Weights of a small transformer language model: MLP 704 SwiGLU.
Each number is 500 + 50 x the weight over its row's rms, rounded and kept within 0 to 999. Layers, rows and columns count from 0. Numbers have three digits each. The size before them is the row's rms in percent of the matrix's.

# layer 15 MLP up, 704x256, rms 0.141, rows 683-703, columns 0-127
101:543492515470581462437532535456641611483493463497573546486480464538487473456523494413506480489548581433462540495452481532523518476501458472523492448492468558431637503478548401476517590495510538636470503520546427486560529535481558447619434488498539503553528561456520541526516413516490505560510587525601542542497545505459522509504487525515599548508408538529588446460524483545525489558442
121:501534453561487465509465469457523432502480512464457561613482454559423488542528485425445530451609441549506480516523396507538521514496553459536513550533481515555490506483602547493522605534605527492453436489414601423461551602511560494512390570449548473496554454533537501470500500557533505470619575432527472527596483484584499533558501481506531538625575450487501502460526549422468476498442
104:441470494539528459567458462508536504490603481463510490508405440551460535448506444528451491540550504548466566415510491536516581428470580499512503568479504538498515527450547487497517415483504434503488496533503512468444502534616514533557474408401521578503540496441443534378477470616617465506473460512524496488431462460510429536562487478503532544414405503575489547527459529473559535611571
096:489434472455541479513437491511602443437461588503528446555488496380464509572547449442509595478462501539524508527489560511397520495526513560492535545551491492476498478511547521541460486495445498445496451484383524517620524500424496468534410458450557551511589555442484487491528592522510482527531476575555466514452496466485593414516473578568592434451558533499578560457441485573453499555474
107:438626520583587462526490533424384516462488495448474527493449508450486525512603493572491478546595524499464476442569509531527386428454491473591487471515518451579545437508496541570539515423480493526491498522595579401510470518560542566533521484549458511514513467472435449406453522417514543476526514576437442482491418443485456428463488493454484466462498459589505529552493530480513514483464
104:415482468481487520426456612343543479503381498480487518498485509551529523526565506540472474507485473533479519478454550575484467380476491526449526489463525491476497480562583487498489610505649519457437380552624626471493502568440537505456546432454475537489470527521521467442503513573463518332476562536441426552524496478447486453488407508436567505538506523494589484494439547426472437538416
115:526553528448537503595447578496464486522480456516524538409554592480508451430452544606464411536470403435418515460467476459495451504474454516544491481486450529516505502454441519514523537514507508592502542613513563489487602567484572458505526463445543524519556548393487420453491538461513564461551517443496500468527438445505515464414581425463456547486528443573499567469449533540561521485511
092:497520523504512431527420482495515479544500433488560532551524521444452512418478462548344598540433483532433393478483487589537526469470525542489460484525471599454416434564565521477498532515520479498462518519433479442553500508355518442491423547450576524547510473452559488515498508495470512472505477508549564449569363531532536400550497475612476425479546452547506464540515463490336503521521
104:454447495471531547433514449490444499526587490463452502541544485519564525573479531574500515449489389509544537464472429530486523512546469508525454432499471524388561488571472464462487480558493581461502469451573526523443419430529559504537504537437522604547534521568617584459547526539415570419438454571518471490482480461431452518535401507518404546449391456480550484449588555500509443470625
100:447490530544499486547521531516534471409598539575536582522533537478523491524565517567453456442585557529523565440460470581440525492574545486541488502498475474470585584518399550465446478551444529472591509571486494471549510538502497525627464509479479589534497462501497514511490489502550513518546345476522563491425471431614481543408465650498506464490568500401589568496466557414547515481506
102:545483516562471376554582443472497446547423507542498573371532492500534590412513478471394550443540555449565533460484541490498531492508539445557466491411470517579473472612529519510521463522443500481527439497527521468560515521472484593478493440481579316442600590514500516523456550634515532606503501486508470491535475526592504561469555455498490498492567563502585543513485486518568528587517
104:483370387526502473553589527428450475521543510427569501445521499494551463523510541557567522499455541438568492540548573465467508499574530498534390483532515398556472455478506382546610553453466513427477503446509482399552420510382493483537524502472538480598486550460455494551513451521430566544467545482453573607426445515522483507548501554434575492552472512561506517462557589431522424550540
100:550523447543457528534458546423490471460429461474507468443464450581564578490519555370563526513417538355495578464457439545524469591524482465479537446451415523516473450482467509452520526535560493448551600495427386454493546503524491548469568551526499629531445463513516400482469522466484516362519501536577508466498544508485497556517536490478496460513507464348496532512467478566496438623437
097:541429454480611559433504491403512482487447513500554563515481439466529612489467444488433435551503447551455422499502492548580526532415539572496444496476483494497447466476564421594488501466474574493465492440500528466537548440450546382532580446556622553426429450482489550435436554491554544561544502451487519436442604477501453528516478518393529604504548407526491501514499587470554557451549
099:536518398469494523431507542492510446552416394493575476440422500535533513529513528571586489455431484547555471491563411499399518580531346490551389538486566488505515509409491528549510445573426463471527471527483538415457539509504457528565518550388511496488554544459465542449464451453453439493562460586432515596457434512499534490513478441419515618563530566509452513574507586580562498409455
096:528489450447481506518477457439523508516547538574580563478424470551495489462453559516559410553463509573553407537608390450488536439470432563496463565483424549522440583526490478531457469450553562546514457518550536496521497522479543607525523541541511454529535441552499466551497503545456502486492440447452506470545485383486572464466507558445603572544504500464551414514488552448544434596499
100:311504459543432555502446469470438484567522444464452476467499635532460506533470482469419565445538560479532447460557521538516536534514499583514499466509543519446534526467514552478561572511483436527435415491447571530514575469552480540564395457489579578475507541542495431547497461611497525538597495536478562594486498540493447542478514508526567434539466515553497451435431510507493573489480
092:544448503474561495611417510478531559470426519594535534566408493522523557546390491530644511564517568442513552398462513476517443467505500510580468523430506610498472499565477458433532503461547479387634482513428507440531517500489490494495538458529454539463558464520519515537488424436415515449558591621428479503563415455460491471498629513496462496570463424439424509470488457481457526501538
103:421553548551466512456578426468443521548500540547523508509655563451369482525481499587497565514565557490485518487425513576503547508548468436494484454445516571427461420508512491450508454479447455544465358562544477448538508610458518484541524481474499414676502486558519501490445563571470424455453428518493529481501518432432563520498530593459507559592474525476523502447466499494482422413445
096:487575435559427518565451447535526445573450538489487528465451462529467503480413519552515560518450526473520484522485531509477418584486494419476532540509554447496576495433547557449482552459564530442526414545525493471559564549587541510579495494555495500519434461513515466544494521473443539526494553502469426503509515600476524521612510448544457503502564561464526529437538554423545496476429
104:508515595475458479498499534504439366524548494471481600529527527495451567530492501447460416552550476443470540374442512405527568494600531390505535463568549574543486475562481441542560462520530483479440471494504432501570438580504544427504445510498500432446546424636457524359489471489513436504508447513460463429508466532481468503518615596528456540550524486471449455503483480512576505504403
# layer 15 MLP down (transposed), 704x256, rms 0.133, rows 683-703, columns 0-127
105:447499561496495536562488474540489598384469451425577498524464486541486450591459515464423590437416466510468393441534481577548496464535592519535464451486352472496530478456604508591390479504372556514563481557484422526512465507463609540506560535489504482478478454561436473470573438457536500503586517414454487601528477479501476450489529479463542581502515476546514404594538488486480504649489
090:527519534453407483538553514421472469565398448473499482492524500512571620561372514497431424534507429502524482494601535457436480535442392513385522490420593426387496510495466459513485579541461442522506539528484470534480512482470453501499580477557498516537562491546525513594413428495452424525492490571548560542383572444491516551424584516443490553447517547626591409535516508481510483548536
103:503504538504477438426487478507573534470453537476486536543433455439541472458441498542401558609482431533398523509502507501604543395384518497564468510472528504479514483421503504406492517583522454523489542511587464504522466427522553450617522522472481492591576500501577495503431510478530520501432451544471424571411491466619549421539504401440570461442467533563469507507613476506485496517477
096:498454433563474474483514484533539509471478498453430420573578434469560543431520543531548481455495483462558511518546467507437496432483483549463529516555478545403550532582499485532523562583569391439478563497460465479562447527574437497507343537450538487547502507510468573510436583505520432511487442435483426470509504507567553413478543565418433516474416523516522510476535450475500472495458
091:464546481452431460494512534526481501467521523545523502530562604469499455506475491498505463476553521567520565474501421463509558567667450414449505501464465439579462526553489459474510573472529446453381512501438535471579426555548540572520522441514502538439541454500513548497494502568501450533431445445481520461620496550541546562532376478537466551467500465624621538558570520391488461463474
105:477486431480483554427489480477543543539510547580463559445518475518409453517527470501457450484522542512530499530495494389548449408535537554466581437498444401522455579513532462594585594494522509424418417549623605418502583569448499536459462422596446467521478540486464459444482465431539537452477474472519430500439445471477432495441425545529536522478522522518523515517542489600433469587375
103:533496504520568471505562460534538485530510504549527552460496397442604609504507429485513535397514414474538594564391505478537500440526500458466515564603435577514407406570450436458492505534453621505410495474496487432512532474542504552461508514517518549415421477456511494521484590437493517525501497547551571488572450481485519469496487522567550465458455467650487519474528529481461430552474
122:538477521543440489468443474509555516440475577541469485549487441575536524517460483533538493495438550467485535532527540507431606453491461466552505463492539548430501477500524504552478530521596457517496658513495438516539466569581441613420491383430482568425530474472481572451573527560494489451566433524515538491505538435517583479511481486500522401471478508564473517431417485457430497478484
103:476494571440426554534500410463464529435480476549498359641540453523479613514522618480631465443536541461493448460493489507441481464513458512592452457536511640531554518526495492479470432508472489489435580499533542492450465397497588562421505463434540499552564524511440572607519506460521487527501468435403475535586447473449617467504454526463541441403472432506515538497483480435529460525543
100:399557501598508437557485483557574507511541616586427494463454483565503515516495595523522552394407517467537450537634523497476515545540466466425491513448466511477500493539565575508391468464409511500533551496504522442495475493422463389536466505589515460561466462518500567575522510501510445500492481492584538431547560425484481425588515452459353488509500480518586542505375532569454455430561
099:467567526512452504538560559473497584575424538505419457503526442494494477544500410489489496460398502377521440531574507477342455510473507493573546458435453619489437498508534541540521537550387476510490506477530541414502505533558435558521408511545483464497532590491463493577351533453555493451616450483439463553558477491481539458470489459578489446443477625465436442523514478454572497494586
100:489395451536468522537547527455505439492538530536657518563550474531571508504451516586499544553425409519505484518574484516493458479509483553429442513542488446501536470460470428443606535443485634521450490499454487433437402533503468456588417543409464576555433452461530524483530559458517561520422483467471554445451465509531528558556580548536531547482540444557463418576489460422584536525508
101:568468526531538546558480449486518383431544463560515439463580511511489469462496494471467489552556506361512556513523476546517491511506566449479434580573431564458557532491467519536547518490488415454455612485504570547470411485518518538457474513521448453472510549424564438394420499445414512447585506414482521528484624508448487552482563448487492455526529514462564425486523498498444392570420
108:440418533558421488501432498483517426480533447485500528432464511429438566428516432452481451640478512522498472602528445462431627567494427507478534451463498492492444484459561581523588471533537501448574531488498517513519436544446530440469492482492545530546460368536506495616443461568536502487526558515488515438374483494517493482543510532554483494517520571553435476605480503566577459485528
098:555556495474537478406450474472499514589473464434450474638460472495546471463553430529424538475362480412504527518447452514554582465552537466553457544485496516547557500561452385480503561542440517565553554475523490526474557545523574467509421501509463373471420542553560414476500471474476450538576433556571479452525507495509476537463531559440477516433532592551584543465537506493521482515447
100:470447517466601577552512372522474450550537484559506518523411497482427528500494523498557522529515567465604493498537565497412497622530409462501511555453440532527450499504549542526497441495431494530466450431595557508470544442574391535490565479518503462489526536431490485549491488459478533441506473420601494449448441407526598487559580565457490536497405457444488490527532519449534596489462
101:464468475462513346496534405473420498539498467490541475518536514507469538529476503492512479593463449566430458582471443517501357458446575518502532507477519502512531497491534560508461486465532426494457508468527490543535484649462534488469478525396504546483612562475465426520581464551467513516603503514472529576371562524421494407487473473513444505466425604497517604458515514529475535455449
097:582466557443493459493445547496512580545503441452451486601581537486531496494549599540454424508548511574486568559494461527501461607487512517501467524504468519405554499489548501490490524506550548485442455529460557550471460551444521587553457429417491490415553582480491542559558491557480472554530486539459511571443519494417491462396555553493538448442497430377422609508488452440488545484560
098:467469475527563493512504430488519566436512481431473530428451500419454443415479508599472522526555542465480506539481446411529527481517494487565467558600543592500373559576461458426547498465550473419482391576567584472586465471555442533533467452493478484515477486507520471475464556510557406570433425474510507413492504457423548472520439482453496462492385470490507446547455422473479482553478
105:492428440559451456453598435401564524605526535508437446517490398463559467513599448522502517470512484432489458513536493483390502480523449511499518491534548409417513436430465546461449419483466554448393468585427519424615549501456500527534544468467494462574525561533432519556481566479533457418424452487503482464538521542458555488445494448498393469437454477626551524442396499436522513464412
102:573496405439507391515437471425417543470427418569508463487452522508404577515491537552523545420524555531513473528466437520445518547518513529495469528426491474585493383562496558423579524498492505528586426398400473474648490491524459457509490579419522543453504429560476457532504476552553463539528501550415503461521480403390499574511572373464557582475554428403452486524486498516506518533454
# layer 15 MLP gate, 704x256, rms 0.14, rows 684-703, columns 0-127
116:563550510463479481498509452490504531592482485580477464495516536561469558518440569581527500472579515520427500379453631469506551537584540540495499464453478510497503514373474451492512560524437519548531556537491395620576513577433588539584521446549494516412529511477528380511393487481447460568378401491499525484453472476442590474473520458415571491450375535466471499494461432503495487468492
103:499410511529429452433534552554529400447504563498598485516511499479558543453510429407437509457449446447484614462506487502432492544455533530503496468511483417525547536590460540488540537487551511534502415533516595472546462467466437529497525507415483496526528562593626478446494572491476580554494429571498439531468464480493557520458440411455508548453502453395452493516509435501465524519503
096:465461519559369444475526489509401464498544497482526489522562568471475467394515453511565494505485523453497498477412535519467494461513520464501484451548589381483523395577528548473549604499516553519531538430414481526497529429481417565566615474488441560540542436509445491477431503432457472471518498507538536424492447466585503498486585486507580504481475460441527522556514442536591414577516
114:385536456502463531583546559520491463504587482500454504479550472422601479512484558584514480478468459551451591474470478469500543510574526486495442555584503483544435507521409454454455545454485484496481484439474480518552506560485514520480493512437504562459523568519484508527523352594516490578395466466483542529497593540626516510470497454504495542542554496416506524558489484265549588500532
101:524478507562530416484472493441567465507438509575507444467543534458455563493486534526559451522537515529553528575464535466469476525529627437502572476494489541571450554587526469541396544463501488493482486480620496506451604500472518480465502485553442464552449449490396495402432489557472448569505615506415425518542417488429416428494443483581458466513471541508453485530510506534383435578534
109:490536466552387482474534525450412487455538505421484539540565593493480452535589547428523501609497514456423502453590451430439455523528526603608471468425562468513493628465591659520573504510475522475513548577478493591448488504440478508505464478489612442520489524568544476587527499591454454453535437496494580498487484562546591486476564535500484453424467621519487532478540481479615531577517
089:511391622497426575513540457442534521511522560471413429543409454586503493505469454523569478460545563462580532476480547395385470565549489534554524476459532494496461569467548444495435528531543451557545557483618497620478485441627473566525530421461490464487433436539481625530429454555536492473512434474397482541452478517405459442533513506548506572497538495475432439447519517512528516510478
105:464532487514562368508571554497473487460482472499501367473504515450457465529589560563463415435503463472490580552471460493552577481589534564573537567482429503564563478539537484490536491516550566532537490465480504440496496576472461683558533466443412554392467522468479452524467499575543508463489522362441465451476472450429427515483519498439515561508457506445495644500489444388469463439451
102:560543606451490488388557464488472528470459446432499547510407579488488518385502449500525568518408499552400578555498536589532465616483484477490522490485462476496548535548511475433485479494534571380541503547506475530524570515505504605486572445617419480506577452487553535454524483469561524427520544491477537547544534407543554523497521563485479395557545474455555512573429508480566510586457
100:460393473539433434382468518513537453470534499503492467539466434513464462425506508583502528526358531461503472532476462559498495503548563469336584478572509436566534512487512508414518441445535537491542500522510477553517505525470528496526463528453411503591496469516541402494482511544521513479516534538514698470477541447473475433379425582563490455516511403512552557456386547524466450470501
102:534514469426427616489569612591514564573504495531403551590526470486449605481452485487536499478506423480430528493449464552492439532533512441514482517520527489490471536522505542473419467462443519498502474421521481472522618443541457466512415547509463444474531541594578453491493508403512336461518568577468458533519462602470469536496524487579501619453560504606488456466508493587470525425519
096:469435441526542495538470589546385496495497524429467424471518621505516652463475505576490514471539482447445508497496531500564468592504589434602469551510494568569498538531534502517437524434478402566485383431534533522516535526529485579458568415577521447509535434490575552522553493544519477641507504509431388554575501580497552474439435591479485476571557511469482572611469636556448489378479
100:575507488552544464581467652440492467492421525533473542523501436429478528462565478475495497476575419567486430437526534564546490567575493458440410511449469495469424442515526438559424486550465484511403451499513462484503533443548496518643478503450542462525496530408468493418468494469535500540555498582546528440465569578502540574522455489489539477595526390565394485545511490514392504433510
096:511501453607519546527452443477476505496519437476439490553435570516530523516516492485518562415501560526478582505424498583530550493470525463475531488537485480555511600523520504443563388552614550492510589463510454555550547444445483491539368473535449595486527486547588508516458585552472465477580558478522474589488497493570507413553504592467475518377424417495555433497505415497499432539449
109:496487581494547421434464472454516529416431498438464485561466416412536522473448478458557467487584593472483431568466551544572542391523439575463535565539445481459569452476488550397531441473503466495540492558464579546537480507498546512524410436556538525511442508460530538540546455505533471522446475494483581469416442464477548516356451389486497531459456404518456496442486439532499583546486
094:381503569552421597393493572541480533424588432536497501490508469495524505485560483510537492622529551527453491532597495432468508479495540489572474401400513484456457514576439523529516469523403469489472490519548556501460462479556431542500500484534546445500528480557570497581504481521496455480464489482443424503483458553523573623439503590529629563414506467381484436516473535443516420540484
092:419488467520573502470516467524498457480508446403504553353485511460481435502535450430565592414462489582465504456466516488494501476499470469447469511543533503548449510389520489512496491561525432542504589457503425462503517489540507465494545538558516460583545463567561561504412485485559513523487503425518519489526460479457469522434473489539502563558530597567561514533526524557502442509440
103:487416522533408506446529444480552538455513500559508472443536537484537446543419530566511402488554499495514409606455526586498509521505586545530479409478389564427471468461570405425478552547514550558490474465399509480538413502484465506509517468456461546489509496502447540499470484409509557462507596498531474475505449446509461548625512475426483460472491460416596513417511491474526472442571
104:420533486475517543433583620440472416533571489532601610472413562468470507539566571445540495527526468565588496477438543537547470547445494553487436438507529455465510449533522502525496485543456559509527437463482561505496434521414439512394513443534514574437452500481536532494525480518520536551519441508577511604389440480519547545475497505398492502475535556573520448498503440398462460548566
098:485496549567356490463508454487439509516515484480439569591484532480503623491450547554562479617490558390475542418552522501501529505581462520496397530443424569540501502425540516568456521511531483541479531481510533490526491492533525497522425389479604497478466465476448480483488605566427479549442492538537516463514488382370556463480579527475599485513467454495356520520487542484541589448561